config.toml
num_hidden_layers = 8
num_attention_heads = 2
hidden_act = "gelu"
norm_eps = 1e-06
attn_scale = 0.132
init = "uniform"
init_std_qkv = 0.0405
lr_head = 0.00709
decay_fraction = 0.613
decay_shape = "linear"
final_lr_fraction = 0.0
max_seq_len = 512
max_steps = 5706
dataset = "wikipedia_en"
Each number is 200 + 30 x the weight over its row's rms, rounded and kept within 0 to 999. Layers, rows and columns count from 0. The size before them is the row's rms in percent of the matrix's.

# layer 5 attention output (transposed), 128x128, rms 0.307, rows 3-38,66-102, columns 0-63
103,207,231,243,226,191,226,239,159,178,161,189,196,172,212,212,230,188,186,172,251,192,214,169,179,207,206,162,150,175,190,254,242,181,218,175,204,223,149,188,164,216,190,164,178,204,203,177,253,208,176,245,185,169,157,187,194,228,177,181,230,229,203,183,211
102,202,214,200,224,190,203,213,218,194,193,142,230,141,238,247,247,192,218,229,173,246,167,150,208,182,216,184,220,209,185,243,169,241,195,145,182,206,175,148,211,220,174,179,184,204,236,202,223,210,172,246,275,197,260,230,186,182,228,183,210,220,209,192,184
106,256,186,259,190,189,253,169,194,199,145,185,243,213,172,161,200,205,200,267,205,194,147,159,175,204,211,229,215,199,151,192,251,220,154,210,175,242,202,249,180,182,212,196,176,229,200,263,215,176,262,159,174,210,169,216,174,238,186,162,217,202,188,187,205
101,181,223,192,164,186,159,212,163,224,184,195,178,169,215,210,154,174,126,192,188,185,187,199,197,225,187,233,224,260,260,183,192,270,197,207,220,231,213,151,197,229,198,216,204,265,219,202,145,200,186,181,268,206,194,207,193,223,187,204,159,148,177,282,195
108,241,182,162,176,244,161,170,225,165,192,217,184,177,169,197,147,217,214,162,214,151,174,132,182,222,169,208,213,205,216,203,205,128,259,209,235,222,230,219,198,206,175,178,197,200,181,171,163,197,197,193,150,108,231,192,210,250,171,206,251,202,203,195,206
102,215,122,224,147,183,202,186,207,217,204,222,195,138,199,225,194,249,206,214,183,185,214,193,231,221,185,196,207,219,232,214,213,211,223,209,161,211,191,157,185,181,221,167,154,219,238,216,244,248,183,224,190,219,209,226,172,277,221,189,227,143,215,248,192
107,147,179,153,158,210,183,188,281,222,212,179,130,237,221,174,200,193,234,236,234,198,177,159,164,228,233,188,213,229,165,200,230,201,198,178,189,207,208,180,228,219,200,142,179,186,214,142,214,190,172,165,161,188,210,252,211,198,207,170,204,141,187,196,179
106,206,206,225,208,145,222,181,242,143,211,198,170,142,207,227,213,207,208,179,219,182,170,163,243,167,232,269,224,186,181,131,219,246,210,212,214,164,180,202,198,211,155,192,193,159,196,190,194,206,206,163,205,249,211,185,170,236,218,225,225,256,201,203,199
101,203,170,174,188,171,201,178,230,182,185,196,251,209,168,175,207,214,206,202,189,217,160,165,266,249,182,217,208,217,193,173,213,176,221,135,176,220,241,170,190,250,183,199,213,177,266,184,186,191,110,208,202,221,170,181,196,210,216,219,208,156,203,205,261
103,187,211,214,157,228,172,302,215,188,170,171,160,189,181,208,211,222,257,153,172,223,190,179,152,197,190,220,220,193,210,255,205,209,189,189,218,189,227,182,163,188,120,218,214,166,202,263,170,183,254,170,196,131,246,191,176,196,204,174,229,192,233,152,168
109,200,166,192,240,175,184,127,195,193,149,205,211,186,236,212,252,128,148,207,210,200,180,157,192,211,230,182,246,170,235,174,215,229,215,230,224,221,223,211,182,196,217,199,193,213,222,151,232,206,207,207,179,168,191,237,202,242,210,230,178,173,234,188,206
105,221,192,215,227,190,168,218,249,222,140,161,199,169,181,220,204,261,216,162,175,219,212,227,201,211,153,159,180,210,213,171,247,236,165,199,187,164,204,143,189,173,207,191,262,184,151,220,189,177,200,181,143,211,228,195,171,211,219,204,182,182,184,163,207
104,181,203,157,171,183,255,161,209,213,196,230,217,176,185,224,166,208,192,182,231,193,184,225,285,209,212,213,169,246,188,206,218,196,211,237,266,212,230,211,206,218,153,178,165,231,195,197,190,216,207,173,198,242,200,226,129,230,165,158,220,181,227,138,204
111,141,226,172,208,159,216,168,169,175,163,211,209,136,229,235,214,208,174,222,153,206,237,157,155,191,208,189,160,183,180,233,198,185,168,184,207,236,185,182,199,196,224,232,187,194,208,155,194,174,221,182,204,246,137,246,209,211,218,186,261,153,177,170,155
101,255,157,196,194,173,248,168,217,212,237,165,203,184,222,213,233,205,197,166,198,185,222,239,190,199,175,208,221,190,221,148,193,235,225,240,168,196,189,225,181,151,210,194,150,257,202,202,169,189,234,210,151,251,198,242,106,178,180,191,183,128,253,140,241
103,194,234,210,225,241,161,212,239,217,167,186,160,207,256,132,202,232,199,195,200,159,176,181,172,194,175,227,215,209,208,208,193,181,240,208,202,214,200,195,269,241,203,191,214,228,185,220,192,202,167,138,192,192,238,216,268,224,200,170,245,187,194,212,212
106,190,205,199,256,211,179,177,230,150,202,174,218,212,181,161,230,204,229,168,159,245,209,111,241,239,214,190,165,206,181,211,184,217,254,159,257,235,206,241,201,203,173,188,202,218,216,261,173,139,165,187,211,262,215,157,201,178,175,228,214,208,153,177,168
096,263,206,171,145,209,181,230,188,189,231,216,132,180,194,169,239,211,233,199,200,207,203,199,206,210,229,217,215,217,216,218,168,142,188,259,189,203,229,184,220,173,245,213,216,202,215,202,218,236,188,229,211,252,233,210,226,161,173,135,257,178,213,183,215
107,227,269,179,201,237,245,154,210,216,147,205,235,250,211,217,205,142,164,195,183,212,234,189,198,162,155,144,236,230,218,210,224,210,197,217,164,169,133,213,187,184,196,207,229,220,194,182,199,185,156,194,190,212,183,212,154,226,175,164,173,141,234,245,176
098,190,197,137,216,238,201,226,205,131,214,219,189,237,218,181,269,213,170,222,211,275,201,230,183,206,196,213,165,164,176,164,199,187,281,194,190,218,172,200,198,213,170,180,186,206,246,190,215,195,173,178,167,233,217,251,229,195,174,166,186,182,195,200,125
105,184,195,227,244,169,185,246,194,249,220,217,163,248,196,254,157,173,204,232,206,137,234,183,188,176,175,237,227,242,172,180,211,180,289,163,245,200,215,206,190,208,198,229,211,225,171,198,193,178,165,203,192,176,199,174,219,220,199,214,205,186,199,197,242
108,185,221,220,286,222,208,203,198,185,183,182,233,191,149,231,149,243,198,209,197,156,184,173,201,214,177,161,210,184,212,235,185,154,115,178,201,186,150,164,224,202,185,240,217,178,200,175,194,195,242,206,179,157,252,218,207,158,197,257,199,181,194,194,163
103,223,173,179,146,287,216,227,174,212,115,174,234,168,248,214,189,159,218,213,174,211,175,185,262,250,159,192,168,222,139,187,222,221,194,174,148,222,176,159,232,142,198,196,201,205,251,190,182,184,213,242,184,186,183,206,218,184,165,184,250,240,231,201,172
108,205,240,175,225,209,251,166,189,179,202,159,190,213,243,181,183,201,230,233,153,210,173,177,210,157,206,202,233,181,184,210,171,246,182,178,233,184,210,231,230,236,164,256,186,198,169,192,226,226,218,265,190,218,187,150,232,209,226,176,260,230,254,192,213
104,191,154,183,183,169,229,195,173,195,221,192,205,205,237,174,223,223,215,170,199,185,164,172,193,168,202,208,227,234,197,182,189,227,214,181,249,206,203,260,160,177,227,195,98,227,250,216,175,193,161,218,242,189,216,211,214,181,242,234,216,220,173,223,179
103,193,209,199,213,260,212,210,183,259,177,205,197,234,267,184,138,250,270,230,210,192,185,175,214,212,223,164,185,250,218,173,194,228,174,208,185,155,197,150,184,176,138,198,210,207,197,212,231,191,246,161,239,265,222,239,265,237,130,184,233,220,189,204,203
102,267,220,217,196,177,236,205,234,210,207,229,146,181,216,243,161,201,164,201,184,214,231,170,212,243,157,222,224,248,168,216,184,219,192,215,215,201,202,186,160,183,214,190,235,160,205,175,199,213,223,215,247,223,180,204,197,254,189,201,179,164,185,180,207
100,196,228,238,178,215,197,223,191,227,165,149,229,139,219,210,169,223,166,215,213,162,174,177,171,241,278,200,212,238,232,182,250,193,204,202,181,185,161,249,191,202,198,175,149,184,158,191,175,225,233,207,176,167,137,198,214,223,225,172,156,222,167,219,224
098,161,204,199,211,201,168,178,194,218,208,214,174,249,177,253,229,239,201,216,218,213,254,195,166,230,148,192,241,172,196,227,188,151,199,243,160,243,200,200,216,184,188,193,180,167,158,177,211,236,192,280,200,191,161,206,216,245,155,225,262,176,216,233,219
095,240,208,186,206,216,230,180,192,229,214,227,224,224,188,222,214,228,202,190,232,192,235,204,170,217,209,229,203,179,237,205,173,200,203,213,250,182,167,203,218,176,267,177,288,216,253,182,231,193,148,212,179,263,190,195,148,234,228,156,171,184,244,157,202
099,223,184,190,246,214,234,229,183,215,190,217,190,216,190,238,198,166,178,223,193,181,196,162,158,181,171,243,202,244,189,227,165,200,201,237,199,213,252,240,192,172,216,224,150,186,166,194,226,209,236,187,172,227,193,194,249,217,165,219,191,205,220,244,171
096,231,171,197,111,182,225,150,163,209,262,243,190,214,159,215,226,260,236,159,207,130,182,229,175,190,172,220,211,177,211,217,226,194,145,202,222,194,200,245,233,219,195,224,223,163,239,164,223,178,210,188,176,169,199,173,173,234,213,230,237,195,172,235,201
094,206,169,167,217,167,217,183,207,183,204,233,211,177,250,202,192,209,253,146,271,214,238,185,173,189,189,203,221,238,214,200,212,233,250,209,197,195,229,132,180,195,171,250,161,175,189,194,154,180,157,132,134,235,168,202,207,196,188,210,232,166,179,192,188
105,271,195,233,218,194,218,234,218,190,179,206,222,188,152,189,201,208,244,137,233,240,184,243,188,172,200,165,166,180,188,198,207,203,241,192,165,290,209,245,220,156,210,181,175,264,170,216,202,172,166,173,237,206,155,176,191,175,197,217,194,205,224,215,172
103,246,212,218,155,194,192,260,147,207,193,206,236,192,201,193,181,208,155,245,169,230,206,229,231,199,229,190,252,180,192,264,219,178,203,211,165,167,178,220,152,230,256,247,181,206,167,196,202,156,183,188,200,253,161,208,138,263,201,200,204,265,222,193,204
113,243,227,175,186,215,163,199,200,202,192,200,218,198,181,256,205,181,224,132,196,194,264,180,169,190,169,149,225,261,213,173,206,203,177,205,232,197,220,197,169,224,196,166,201,236,223,173,252,228,195,258,202,165,177,237,153,186,156,243,259,264,227,234,181
111,223,212,198,185,222,181,224,264,178,189,185,167,175,180,216,187,252,210,199,178,215,223,215,214,209,140,183,220,122,203,299,197,209,181,237,208,272,224,243,181,213,193,194,180,198,173,250,230,261,167,205,178,189,177,222,169,214,195,228,206,233,210,241,152
103,219,175,153,180,197,224,200,189,186,227,193,219,203,178,215,209,226,198,219,154,216,233,229,222,177,159,256,289,217,202,201,102,160,193,197,191,165,246,152,223,188,227,233,182,177,231,192,218,204,194,202,177,215,232,268,216,163,220,250,174,219,191,215,198
099,123,187,195,123,206,200,198,180,231,187,200,206,245,160,174,167,196,158,166,181,189,243,197,207,206,189,189,110,191,209,180,260,222,168,259,210,208,169,203,227,211,227,210,193,179,151,199,182,193,239,164,198,231,155,194,209,209,151,212,198,224,198,249,207
098,151,236,172,198,236,154,232,180,253,231,207,222,141,229,235,207,185,214,192,150,226,227,196,225,183,194,166,139,199,231,212,168,162,270,171,211,202,229,202,232,197,190,186,194,197,213,180,153,239,147,177,214,148,213,169,189,190,204,217,204,199,173,173,236
101,186,199,191,244,252,205,205,189,193,206,205,175,209,197,219,217,194,236,203,200,159,258,210,215,187,212,156,175,151,241,231,163,199,284,175,169,165,211,207,221,193,184,207,164,176,216,152,155,167,208,213,188,136,239,183,151,176,157,214,208,203,182,151,159
094,151,251,211,202,190,191,177,256,203,216,200,180,183,253,183,192,194,200,214,185,190,217,231,170,153,201,167,181,171,192,222,186,217,129,178,173,188,189,144,210,162,200,196,216,206,182,214,175,160,236,221,226,223,185,215,240,205,193,162,159,182,214,220,212
088,191,229,150,212,176,242,215,166,161,196,165,180,215,226,151,242,203,185,197,185,185,223,147,164,199,225,193,157,193,176,166,238,190,182,171,244,203,218,221,174,198,155,169,212,126,235,181,186,159,148,143,171,201,227,209,211,176,229,180,215,182,184,151,179
089,187,239,182,237,197,205,202,178,199,191,205,222,170,212,192,173,193,172,259,159,204,231,214,234,126,206,208,166,172,167,168,188,175,223,185,222,131,198,225,194,168,243,245,229,186,221,239,226,174,215,208,258,180,216,226,181,193,231,219,193,253,189,203,188
090,195,163,184,277,244,157,195,203,209,168,186,184,224,244,221,208,164,220,170,206,184,216,220,195,201,179,150,191,201,214,255,207,161,214,174,208,209,171,223,250,181,238,186,179,243,220,191,204,190,180,281,218,148,228,167,229,164,246,182,155,151,181,201,196
101,208,234,210,222,212,164,218,162,179,175,232,137,199,231,204,193,212,232,237,207,229,283,200,175,162,199,196,205,188,225,207,178,210,199,263,208,194,172,228,213,145,237,210,224,212,148,215,196,208,208,179,159,182,198,248,177,188,188,211,192,233,175,196,116
099,194,181,194,232,197,151,137,146,202,192,216,230,214,209,204,188,196,172,253,194,167,195,277,207,227,187,194,186,191,200,180,164,153,213,194,157,212,160,226,207,218,243,209,195,203,249,176,201,244,123,241,195,199,213,172,200,212,213,200,168,177,160,203,187
092,187,194,236,196,201,222,218,174,222,235,251,180,226,156,197,121,193,177,165,189,185,210,205,211,198,169,249,181,183,163,216,231,208,191,183,166,162,184,192,192,203,187,215,189,202,182,217,183,205,224,191,260,218,215,155,205,185,244,183,192,245,205,209,182
083,233,246,172,219,245,163,192,211,178,197,235,224,214,221,185,224,188,202,192,245,255,211,209,212,182,163,198,229,222,165,232,204,193,254,222,197,227,171,231,218,182,188,244,169,208,244,195,257,212,179,141,213,229,146,201,231,203,183,166,270,225,194,238,169
096,212,218,185,273,230,138,216,246,173,211,207,172,161,212,196,175,196,204,181,164,198,229,164,151,220,169,211,228,223,227,170,166,246,163,206,207,213,197,184,182,196,204,200,241,165,212,219,181,173,168,206,195,182,171,157,248,164,249,252,174,171,155,259,188
092,244,215,200,164,253,180,181,192,197,196,187,188,240,185,179,208,203,244,216,216,149,190,219,263,195,219,234,241,192,176,159,196,214,195,200,232,157,164,220,216,232,174,197,220,207,182,230,174,218,200,303,193,130,223,137,214,244,171,187,144,247,228,180,176
102,169,188,220,196,232,167,253,212,128,208,204,199,217,158,208,186,212,221,199,194,200,176,149,204,203,212,215,215,196,219,293,224,197,203,234,216,155,197,217,170,261,217,197,188,162,223,213,211,228,195,186,243,222,213,178,221,243,210,201,179,287,186,211,136
091,201,199,179,225,92,276,186,136,184,178,213,200,181,198,231,152,177,218,233,227,219,224,207,249,230,202,168,191,206,193,166,198,232,192,201,221,190,195,194,195,182,203,206,200,199,173,173,165,134,209,231,185,185,196,212,196,119,214,207,167,215,213,168,194
090,208,228,180,227,219,211,212,187,202,183,239,197,178,230,228,201,183,173,195,225,194,180,247,185,150,155,232,209,223,226,196,219,206,126,246,135,181,205,155,186,221,188,189,131,174,195,187,184,274,162,170,195,133,201,159,200,213,187,204,206,223,219,221,233
103,175,184,236,235,236,193,199,217,251,151,192,204,212,225,183,226,188,201,201,194,233,261,239,148,189,141,182,212,145,227,165,247,225,197,137,200,197,225,188,144,189,190,171,216,198,184,196,197,217,208,192,159,180,168,127,135,221,187,274,207,225,207,217,160
084,233,182,190,191,193,133,235,184,212,216,199,189,170,210,200,234,265,216,201,233,171,179,281,187,244,216,205,218,158,204,191,124,185,182,185,186,212,234,186,180,173,246,146,204,205,230,161,239,207,200,227,226,179,200,207,184,203,183,208,219,227,185,184,210
098,178,173,265,200,189,209,177,191,303,181,173,227,197,178,205,193,137,191,161,195,130,200,146,222,200,228,188,213,201,211,209,226,208,183,213,209,206,272,181,175,196,220,175,200,201,182,194,209,205,217,198,222,170,191,199,201,221,257,221,252,209,220,198,251
106,174,223,175,164,220,195,157,217,194,220,208,178,217,189,197,267,209,231,235,191,259,163,156,216,194,206,162,164,191,249,193,192,216,171,195,228,182,250,225,188,171,192,161,274,147,221,220,217,199,183,197,236,260,216,213,183,189,206,191,191,291,148,224,173
096,199,143,189,170,201,161,196,196,211,218,205,225,208,217,191,226,160,212,241,179,214,197,228,210,182,210,209,183,209,231,250,209,256,223,216,179,230,231,230,111,230,174,166,168,192,196,260,192,209,158,172,235,183,132,144,193,237,192,141,183,225,204,198,211
099,171,244,214,239,151,196,186,225,171,250,212,190,186,171,162,221,205,208,192,186,230,178,231,206,173,213,173,199,165,190,204,222,187,237,237,210,172,194,199,198,242,197,172,161,234,159,261,228,235,197,187,268,259,226,194,194,216,251,215,217,162,216,200,239
100,179,142,178,190,194,198,205,221,217,210,230,158,192,208,202,212,187,132,195,223,198,259,185,185,262,222,194,236,239,230,192,236,150,195,185,179,253,206,177,193,186,223,179,251,192,232,196,192,212,207,133,197,189,201,250,198,221,162,203,166,223,164,224,207
088,203,250,206,183,250,168,255,186,151,208,181,209,203,191,217,189,210,199,218,175,191,223,281,211,218,214,192,189,186,225,213,209,193,215,221,221,208,225,158,246,266,220,198,226,185,172,229,183,174,208,190,162,234,203,167,164,222,165,154,183,213,173,204,224
104,179,237,184,177,131,177,213,188,183,214,188,196,175,144,242,260,200,161,163,128,183,186,248,236,149,186,253,224,161,181,182,159,189,227,217,230,213,224,203,210,187,212,241,209,191,181,184,219,233,196,231,175,133,210,191,149,182,189,188,197,234,218,177,200
099,204,194,251,197,196,200,228,159,150,223,200,221,211,224,187,205,215,170,162,177,221,195,194,228,163,256,206,177,201,201,225,228,223,196,128,230,197,183,196,193,181,179,222,199,242,253,242,213,198,215,166,170,203,206,207,187,156,198,228,203,266,196,214,174
098,190,234,256,202,213,188,166,254,169,234,254,141,212,227,193,150,172,226,249,227,231,200,196,199,170,125,206,236,168,202,195,140,257,194,230,220,250,233,191,201,208,234,216,245,209,201,192,210,171,191,135,211,255,229,193,173,184,209,242,173,190,205,206,154
103,242,230,210,241,218,197,212,223,162,160,200,269,202,232,230,170,138,170,186,174,209,138,144,206,197,238,203,181,216,183,156,243,256,177,178,185,181,182,226,179,222,219,187,185,257,214,246,192,194,215,138,199,221,194,204,152,173,246,178,178,205,227,166,162
110,201,220,247,214,224,194,222,235,153,201,222,146,189,194,160,197,205,183,188,205,223,193,210,182,192,186,196,172,207,216,217,230,178,147,238,177,189,189,178,263,267,175,226,155,200,135,218,182,214,223,180,169,206,157,236,248,193,184,182,135,196,151,253,185
088,199,232,217,177,202,182,191,194,186,168,161,161,218,143,151,147,220,209,160,180,252,204,236,258,157,190,183,211,198,167,145,233,195,188,219,196,208,165,177,178,211,198,192,194,266,201,183,237,230,151,191,250,166,179,161,163,184,220,146,184,191,240,155,224
099,165,262,185,247,212,216,222,234,192,129,245,217,197,216,179,213,168,158,222,196,237,205,197,219,220,232,183,165,181,226,194,129,241,205,241,205,241,218,105,175,184,186,192,207,183,147,216,198,225,231,178,184,216,241,236,192,176,188,229,150,264,196,207,204
086,251,225,269,205,215,242,222,172,245,191,141,216,189,174,242,150,214,166,171,203,213,152,220,192,265,184,177,180,174,191,178,194,171,174,153,183,217,183,223,202,175,197,181,219,216,218,181,241,152,258,186,207,194,221,221,210,190,230,206,232,200,221,177,219
093,164,220,161,203,196,186,125,245,188,216,213,240,185,240,241,184,213,153,230,140,170,155,113,218,190,191,174,235,193,188,200,173,189,164,179,251,176,166,160,184,191,213,204,234,214,209,218,203,222,261,222,210,235,219,203,214,218,157,211,187,221,199,178,182
102,161,198,185,238,202,202,172,219,192,170,230,158,188,157,184,222,199,216,227,182,212,246,153,205,161,189,217,123,195,212,195,185,189,208,179,169,227,189,180,259,174,151,182,203,188,210,203,185,180,186,221,168,153,187,255,244,142,193,157,162,149,171,237,232
089,179,173,244,235,202,200,172,186,184,169,187,121,166,214,183,182,185,214,172,173,237,140,201,243,214,198,238,131,181,179,226,208,242,250,220,237,230,186,233,255,176,175,237,195,168,176,231,157,189,176,176,195,245,264,232,233,182,249,209,190,218,197,185,240
# layer 5 attention value, 64x128, rms 0.204, rows 3-38, columns 0-63
096,207,219,137,229,202,158,240,219,215,163,225,181,230,220,179,203,196,232,222,150,226,246,196,206,167,170,187,226,200,197,273,240,210,197,208,252,234,187,113,228,198,193,234,162,199,202,205,205,235,174,180,254,219,229,225,251,267,217,228,139,222,209,211,226
096,223,171,198,225,164,152,197,191,205,161,228,201,209,250,158,213,177,201,165,187,150,247,199,217,182,196,164,183,188,204,236,181,163,221,186,216,220,120,151,216,176,215,182,211,253,189,206,142,134,252,139,186,220,219,187,233,262,158,178,159,196,222,224,207
096,215,242,245,239,158,181,183,210,212,201,205,222,229,237,172,175,196,185,252,203,211,199,203,188,230,227,236,240,188,146,217,115,176,189,174,204,180,203,207,239,179,241,183,194,170,208,233,197,216,219,159,160,240,166,223,112,224,198,219,246,265,203,250,211
104,216,168,213,244,184,199,227,147,237,176,192,263,178,233,191,171,183,171,165,181,219,195,147,221,196,154,171,271,184,192,214,201,186,231,202,166,215,165,249,179,163,182,189,158,145,156,237,197,232,202,201,225,232,191,155,241,205,207,154,210,218,149,223,177
102,186,179,251,220,215,177,212,185,192,221,219,199,228,212,192,259,201,179,200,162,179,168,189,215,225,203,187,209,168,207,136,198,172,178,232,197,188,183,265,253,180,176,164,171,203,217,231,241,202,186,245,170,170,206,182,236,234,191,206,232,213,224,208,218
098,209,230,202,216,186,206,216,236,197,245,165,221,186,229,166,172,151,173,263,160,209,231,169,106,197,184,218,211,201,157,211,173,218,180,226,150,187,212,148,134,217,202,215,181,196,184,227,211,231,238,159,166,194,179,201,212,195,203,203,190,281,200,159,187
099,198,211,240,187,228,201,207,213,176,186,227,190,159,210,207,262,203,194,216,182,182,183,177,154,195,204,139,167,161,193,163,142,257,252,230,166,209,193,188,229,263,232,180,141,229,187,219,208,170,205,252,138,243,188,151,169,177,188,188,180,193,192,185,234
095,195,191,158,161,145,217,174,256,239,213,168,182,246,253,193,211,190,180,264,185,159,199,163,177,203,205,202,219,166,189,179,226,255,206,169,206,202,180,233,243,203,209,158,188,186,155,175,212,217,173,208,196,225,165,173,227,222,203,188,263,176,273,237,253
098,219,154,212,169,222,211,164,250,182,197,200,207,205,226,205,176,212,204,227,203,215,232,236,162,189,145,211,145,207,145,187,191,210,209,213,212,166,204,166,201,221,200,186,195,174,217,198,174,269,250,164,215,156,189,193,236,176,183,219,161,182,132,192,198
098,231,170,154,176,212,215,183,182,195,174,186,147,166,173,238,267,266,181,246,205,154,186,165,231,181,156,211,227,198,200,182,208,214,219,195,181,176,226,240,195,237,190,199,138,209,179,195,214,275,209,212,167,246,225,189,157,195,188,238,196,203,166,253,144
106,236,149,188,218,276,152,208,203,195,181,204,242,217,189,174,201,182,222,197,156,231,199,169,180,218,189,176,202,142,219,226,219,229,202,198,211,233,186,202,149,191,197,240,232,208,178,184,170,178,127,201,194,143,185,182,189,194,173,168,238,233,263,241,217
095,220,166,180,207,211,236,167,182,196,210,238,164,237,269,194,217,182,206,217,220,166,187,240,194,193,172,219,236,200,235,206,226,169,251,240,150,177,210,178,180,220,124,271,181,153,185,205,222,246,189,209,128,192,203,215,172,219,214,173,149,203,157,214,205
105,179,209,238,145,199,231,232,231,198,221,204,258,171,175,218,208,175,201,255,197,197,157,191,156,182,168,226,192,195,180,179,193,207,204,182,153,164,230,175,251,181,154,198,186,159,208,171,178,243,196,243,195,182,234,168,246,124,246,214,207,212,162,151,165
100,149,223,175,218,193,218,215,209,243,180,188,173,191,193,175,222,238,202,183,205,158,275,265,156,197,194,218,179,215,185,198,158,162,233,203,218,244,179,217,187,156,181,165,232,156,166,202,193,167,205,173,165,207,174,162,183,169,185,193,213,214,210,138,219
095,206,191,165,156,170,204,172,147,206,193,148,245,211,220,188,186,202,176,215,157,180,157,153,143,171,214,228,215,213,214,222,141,164,192,215,154,163,214,166,247,173,145,240,198,154,186,152,155,176,185,215,170,170,199,202,195,208,177,182,214,201,224,210,225
094,200,183,200,212,195,226,164,224,192,205,219,142,216,164,208,186,209,230,176,232,215,190,186,226,241,235,201,188,187,182,191,220,200,227,178,177,280,243,286,230,258,217,163,154,234,148,258,207,247,195,211,163,181,172,189,169,145,186,139,180,203,168,196,204
100,210,154,237,169,139,212,228,258,224,176,199,186,185,198,206,197,270,186,229,255,189,254,219,233,190,143,246,190,133,149,202,266,173,191,213,209,189,236,240,180,200,205,211,195,203,176,114,192,204,195,192,146,227,212,175,209,230,175,144,168,196,188,210,210
092,156,203,221,155,169,212,238,220,222,181,164,210,190,191,219,237,237,201,232,161,177,210,216,175,242,159,164,178,267,206,165,188,192,184,180,175,231,174,231,213,200,193,224,219,248,165,163,145,200,184,170,171,235,164,184,212,237,221,208,249,215,188,206,159
098,160,205,197,219,210,192,208,185,252,183,153,179,214,221,194,207,139,212,226,224,172,185,195,268,208,136,252,179,213,242,218,170,205,196,236,213,225,182,200,161,182,160,240,207,184,200,210,185,210,140,224,191,216,249,213,170,199,224,121,195,151,204,244,204
094,179,193,212,174,225,194,224,245,245,222,188,200,159,171,180,118,200,186,188,160,214,193,163,207,272,209,150,178,202,197,200,222,269,183,188,206,246,198,184,174,191,222,228,198,187,223,211,227,193,204,192,135,150,216,235,168,209,187,135,170,243,212,241,209
109,180,192,197,237,227,182,192,231,179,196,198,234,134,236,188,167,184,266,188,194,188,225,179,183,176,196,148,184,132,170,259,234,155,138,234,199,195,175,230,205,285,237,207,179,173,213,150,153,239,208,165,225,230,221,211,242,188,187,155,196,173,163,173,225
099,258,181,215,204,175,152,185,208,199,174,241,164,191,241,166,221,258,188,145,277,219,234,216,172,172,218,242,243,199,238,178,215,206,220,215,204,214,178,115,194,222,176,163,189,204,234,182,187,165,245,184,195,199,160,240,169,252,217,243,201,180,212,224,222
096,191,264,226,197,163,260,212,222,229,191,176,198,236,199,227,158,168,224,191,151,171,233,203,199,235,184,208,228,204,204,164,172,195,188,188,225,196,202,189,253,161,240,222,216,203,197,224,200,189,263,257,175,182,229,237,173,246,150,166,189,204,256,226,243
102,192,167,243,263,241,189,220,221,209,169,225,219,189,174,211,229,236,174,174,221,206,177,244,202,210,239,190,241,228,180,215,138,140,160,152,284,224,177,165,188,197,234,214,213,247,217,146,208,187,230,195,190,194,194,180,232,157,160,204,178,165,227,159,178
100,197,148,197,155,217,202,192,233,209,199,200,206,176,196,252,187,220,114,191,149,204,170,156,278,155,247,228,197,187,120,240,214,173,177,186,200,175,194,214,166,188,244,160,199,226,175,185,165,219,193,216,204,164,189,215,247,213,182,196,163,151,152,190,153
101,160,221,201,212,165,200,178,219,219,188,214,239,173,195,176,203,201,191,117,201,146,218,212,155,159,167,185,236,244,184,257,161,226,235,180,246,233,201,233,181,164,173,181,187,229,195,226,191,153,213,239,173,250,138,245,234,223,193,244,194,229,208,226,237
096,230,198,191,229,161,216,172,258,192,258,161,210,180,217,185,154,175,181,252,197,160,181,192,147,186,190,174,267,213,246,215,182,210,168,191,232,208,188,177,167,210,171,184,192,155,186,184,233,198,188,152,275,200,136,190,201,197,167,198,186,228,182,153,191
099,183,179,237,209,218,211,192,198,162,176,196,165,188,158,273,143,169,208,217,236,208,158,188,171,188,204,175,267,198,222,200,259,175,231,221,220,209,203,206,217,189,207,155,189,183,161,229,200,230,220,196,229,232,155,198,238,157,170,234,209,202,198,220,111
088,237,192,220,220,171,227,205,190,160,195,206,155,275,228,151,208,197,198,173,183,144,195,203,190,185,188,198,175,169,182,224,169,188,181,215,155,184,190,205,190,234,158,267,196,208,222,185,232,194,216,161,191,221,265,174,187,198,193,145,212,187,226,191,204
103,169,162,192,148,211,189,175,177,213,261,225,182,204,225,293,182,179,222,231,228,173,137,225,241,172,200,213,202,255,197,137,234,205,167,240,188,195,223,200,187,140,212,202,194,187,214,205,158,227,207,154,252,210,208,246,171,177,192,180,263,210,169,121,229
089,203,181,165,227,224,191,198,186,198,196,208,177,258,167,149,221,195,228,190,217,236,172,215,189,194,216,164,185,243,175,179,206,214,174,238,177,206,255,246,212,205,192,213,218,209,198,243,228,201,202,208,140,168,217,214,224,172,175,214,147,214,191,182,176
091,187,223,141,166,211,207,164,117,231,251,295,219,192,165,206,186,146,199,179,151,217,234,219,191,215,167,197,167,190,172,139,144,228,172,196,232,228,160,183,187,195,167,197,211,190,213,138,190,227,144,260,216,193,171,242,228,219,174,221,224,208,217,201,166
088,205,188,179,205,140,236,175,157,198,201,203,190,212,206,170,203,216,190,207,183,209,199,193,211,246,182,157,246,169,186,231,193,196,254,235,182,168,259,252,238,172,187,245,216,148,190,192,239,201,194,183,225,151,227,186,177,133,230,191,150,192,191,205,239
101,185,216,226,192,162,202,200,196,191,241,176,224,242,146,148,164,177,203,180,198,201,218,222,244,231,184,216,189,229,277,172,246,205,157,221,185,186,191,220,185,145,190,205,218,187,217,196,154,245,221,141,182,162,239,245,189,197,215,188,219,197,199,163,227
098,214,139,177,223,196,173,216,171,210,185,212,194,199,221,195,154,220,219,207,169,226,201,174,166,199,150,182,237,262,186,227,235,192,142,198,184,173,196,189,231,189,194,219,134,179,190,191,217,300,238,228,249,259,146,255,153,224,159,190,198,229,199,188,203
106,187,201,274,208,153,186,227,230,226,230,180,190,266,177,209,194,152,189,239,213,160,181,257,219,202,201,164,236,245,223,215,202,248,166,209,207,237,227,179,181,206,177,230,216,179,202,175,190,212,173,215,203,184,197,173,228,233,226,181,229,167,176,236,209